Each number is 500 + 25 x the weight over the matrix's rms, rounded and kept within 0 to 999. Layers, rows and columns count from 0. Numbers have three digits each.

# layer 2 attention value, 256x256, rms 0.127, rows 201-255, columns 192-255
491509469479533514501525534519487468462488514502465478473500476463488508503514476478481491534477468491471464509526488485501469552496533507477519516473503476467433428503510505483519480507510493
487526477533500497500501481500547517490468501469509536485494497541506509473479472509476482540509551508561504500500526487507503476485503527483455493490506486514539479491536491506504503546506475
466546482483502479480511520511519525521519490502491505491516522465528525461484418510515524482463502522562512532482538524467542503558491513516496485524491470487540494523474485480485469572530525
532533474491513539451492477529472436511500455435532508534537482477482525511560464476487532501535514512511513486528495495495488481513498448488516492464447490492510496531504490484488470481526478
435473488481468471539489526525538465538496499508511505520504492494479486491503424485465523495537518496470521477496490518536462477459496497460506470465487485482512512488508531484536524454499544
501484445477502564502508482451519501497513492506525468473477457510497493513535484500476544461507490474519470515480532504472480516506522487511522497491533490483477496514504503519504489478487471
522546512493469502491471486507446462478488517484497508467480466496503517521473565541551487537511519530451522473476527491452482466507485511490457495535518457490509520464507493508464480475515496
543486510476473564493520498476522469496496448518507498469507489461500499480504535488523435499503485505504501513546493556487493524517530482483520499537513536483473498511482524473483515531521523
493489493531444452430525510493504486438479458497508501461539468502485503517485513535509485444472547498546524523484446548528558519450458493534468497442537490505483559495517497503477523492543536
450531489497537462514522521497485515541514530502491494505520476482517524494480512504478503490497465526510544536480535526522498493448480494502542495475480498487511513509505537502443486530491528
483530527542516494464492507486547490499499489519511476506491489506452487503499482504463509490554498454491480518494500536505490472511426506511501466525500512485464513489505497472477523491523515
470469501507479487524517497488484502529468531490446519492486506462448521472475489463463536492523498468498525480514569476524479550482520468508486495492554504506486498500548524462480495508494475
511472496518479530500502452497529480483493468493487474489517550495530547512494496516503488500484494509486495503448464486468482535491511512498504534515515479527499477479433494499531499466463503
513492519472509498483498507473444497501524532499491468528467499484502512536488499489492521514499538506503495493504527514487501518508479473527460494507467513481501493516523496480511502486510474
546467471550461543497522465506492509525538510531509517484484543513489505546506512492527492516516504534507494512542494490540523494503515490491524524472477496489508562497527461560539489526519498
500522532461512539523453488545496505513483506489529525521537459536456458518501459487473470461471460438512506441453501537478545453520462536509534476463495490532458492486463524520493504461512487
536526509521508501495473492522515540484483522485493512497516465501493520523539463458494494489500528490477462490480521532510484466507527488480468522530508488494525461538526495482519505523572474
507568561482480518517521468493512478496513517511523506545491498508526462466535511469529493535503494502488540516509496511517532507506478505486502481497484516463501515538509493509482473527452481
504469487458499489545506525534416508511474470477484534447433467502506493489491538522485497500478498497493527475494535497474487507484541466522495487500511503478450486483513496506494497538472481
490480501518530459467508496500492484483496507516525510478509503512525529493528500485538491521489491512521443511499468503513509470485488484475496527547489515494509526499508484473448525473555525
518505539537531504524506470479512488541473499497496507507471479460464515466447512508491530501484473520484504489532516495482513500510472497513462489509483496511520485530504464556496495512474505
518470521449494500492522510508533528523483517477495441520460509477496483481477504491502478487490511514450513474513500477466539486491504515496500519488529499482507490489513521491521481468500522
503501546521521522525469470488491539511506516555489492520520504472531486535517469490508515478506498490462513503520535498535509493519505472552466494535511497460524557468548470499543499490507482
496522496503497475495520531486546519536511469501498562471504457512442508519485460566490515464538498516500543532497514509520471495498472518506532520491561500506503491513498505454512523550496519
481501500460492476504492489507529497541503500470525518521495505503466518470472484500477524473471510543469528506492521490514485535515470513511532550500486500552506472473510497467483509495476515
466534535494482519518456462505478468508484507503481536491555517501449580472518519492459505539480512487508447461528509482532470498547522530503477503487506490476512507488504493458469502512467446
492478510443526571484518508485504527482461510481512477553466503517494446502473553513528502499488487542509576475538444489542511509524510457482493466518452490492474500459514518543461507484496473
495510459466499515557505463514475504477517542528510527486497528521498492481508512518479503475464523523470521435442532477455536518488501515519526499469496479487535497515494495514481514532491483
496470517526543522442458496508504507519521464454506486488459511508504526490524525497504484520514506504537483486494493529478489489506526501505554459460474491524541477467500510497539525478473515
493499476503499497492526507502507528501501469499509482489512492484522494514491546446486506480478508475517500493512479544562519544522441514499505504512505494529409500494507500461459458495494480
441482515542479546503525483508514504521495510447485526504497518543517476561501532491516557532512484511501507518466490443483499542489503515447555505469516506484439458504515535457534520487469445
490461480498507523498546492486496467476475508490529502492497506485471500522490532483534555515524474555475520492502486499491522523506525442502522501484445490509517465471506473495482504514516454
552458524503508470471506462493547553498556497531494486549515523509495483506506452474507491504484497460506547487505500560448500504494468498470499503507491500472515464488510520494526453473496513
525486489502464483483500485509477441489516465521448514511545502524523524482516478516477542519461545451514494477523486491501522508489458454528478528507508504469484465484497518504488445516528516
521474455463490456523489484509485496478492510441515461492516511498504503523526484530482495479457513499496488484480522520482466482470506480554506446523450496481504510513479456499549469466537536
480503498470555515536517527485518520466484527489520509516520530471473492473483504518487494490485464494469503489489508504494516450504528507510510480475498492531500484501512495494495520494471513
484485552493518507451495503499527486513475511489478522534514476498532512534550491517526521505516509524530491497498522538563523529497506495548493529473449474477520536499510523506500489493487507
487478477495506498448534531493510482489502507495533478505600510455478543478510483467486503521524480524472539499497498508534488492449512481499512491535493487510515499477494502487491493554493454
499484476521486489514505492521499484488509496460516455522523523524499517484477525465520527485482501511473516494473481521503492521471489477501510506492442522488505490502483507491534507466487471
479534469499492535493488526533486455499496516506512465504495514509478475497461508472481525509509484447496536529519483495532522491532487564492507533513432539492489534517453473475493510548552507
494454463505502470507509485494485502528528501527468479512457496475476495510482499546522532502513498475514527489499502560491471534531505498501466481498540485482477547515530511554551497484484517
534479456515489512538511490488470531515512470457471469494484533480501488481469494512501496509482552508534474514479472481490508479513515512529511552489541462515500474557493486481459514498534472
515548524530543482540494476481501545509472515505480503503518499470499474452491529471495476486493475489526498483529471532460524472499469495499462515543510516507500540483482493472525532504476477
496502534493499515511496510464499490481488464466477463477516495480512478505522541523485477488503526482448542547510503524493528447502493469470513467497491521478517497539490503490470508509472541
475506473462518484507463457533518473505427519493503490537506501484510502485490515496513544535523526470500483531483476529523523485485496485469460497474507452497521564428520490486505533449495516
507537490532492532498473476493508479482515499512445481526541466518548521526519488479498501494528496478511492459485528511508514490497500487504547542457521501485470529496503511509494477517513496
493479491527491454499509506498506525517460512505539520500545525527498533515483492499516499544487527500528525479499463524504492488457494522507478457496521482553505510490555466533529482458524478
476528498496464502506515482525495502481513540509476486488524493474473494499488517480489479480533517495506496469534505448494488478513509568472488486480501535503489512498503482511508537505509477
503489530477506492473464471475488543481536476479482513508522481484530508452511488514500448487512482473527524511517486535466512496524538507476524501501467486494432503475491507551484479509504499
503474488475540502520486455497484515502507505492489505512443520438520523509504453505493448453474505479499415510487535511518458536488517503516453526514500530501543478468505466499518531475545464
496524534494493510498494496480497467509533508512479481490487508509522512498526481531513468495495503487493534558549514490510505517539499496519485500502502520545560516503515503535455527470515472
514501525448477539543506474499514569468505492448519506491495545491454488514526476472563501435495492558457527482505503480525561519521463426535514471544507503524501495500482479497468490455527528
541510504501486505482495488510513470517522530506510500487498505497533508503530461491492473505546512491452448494518519484490499486469517498486522498540538533478519465496514502508497511508483498
496501513527506562520486462499498498483518486501508481517503466514496527490520497518537467485529506502484509470463493491514495501511516489505505524486467498511544499528456543527515508480513531
539478490507486469492517515486509497504506505492485519520449492519492450549500509477495520506498516548516506502515488486514510539483520475498486492456511533470505515500498519500495440530547511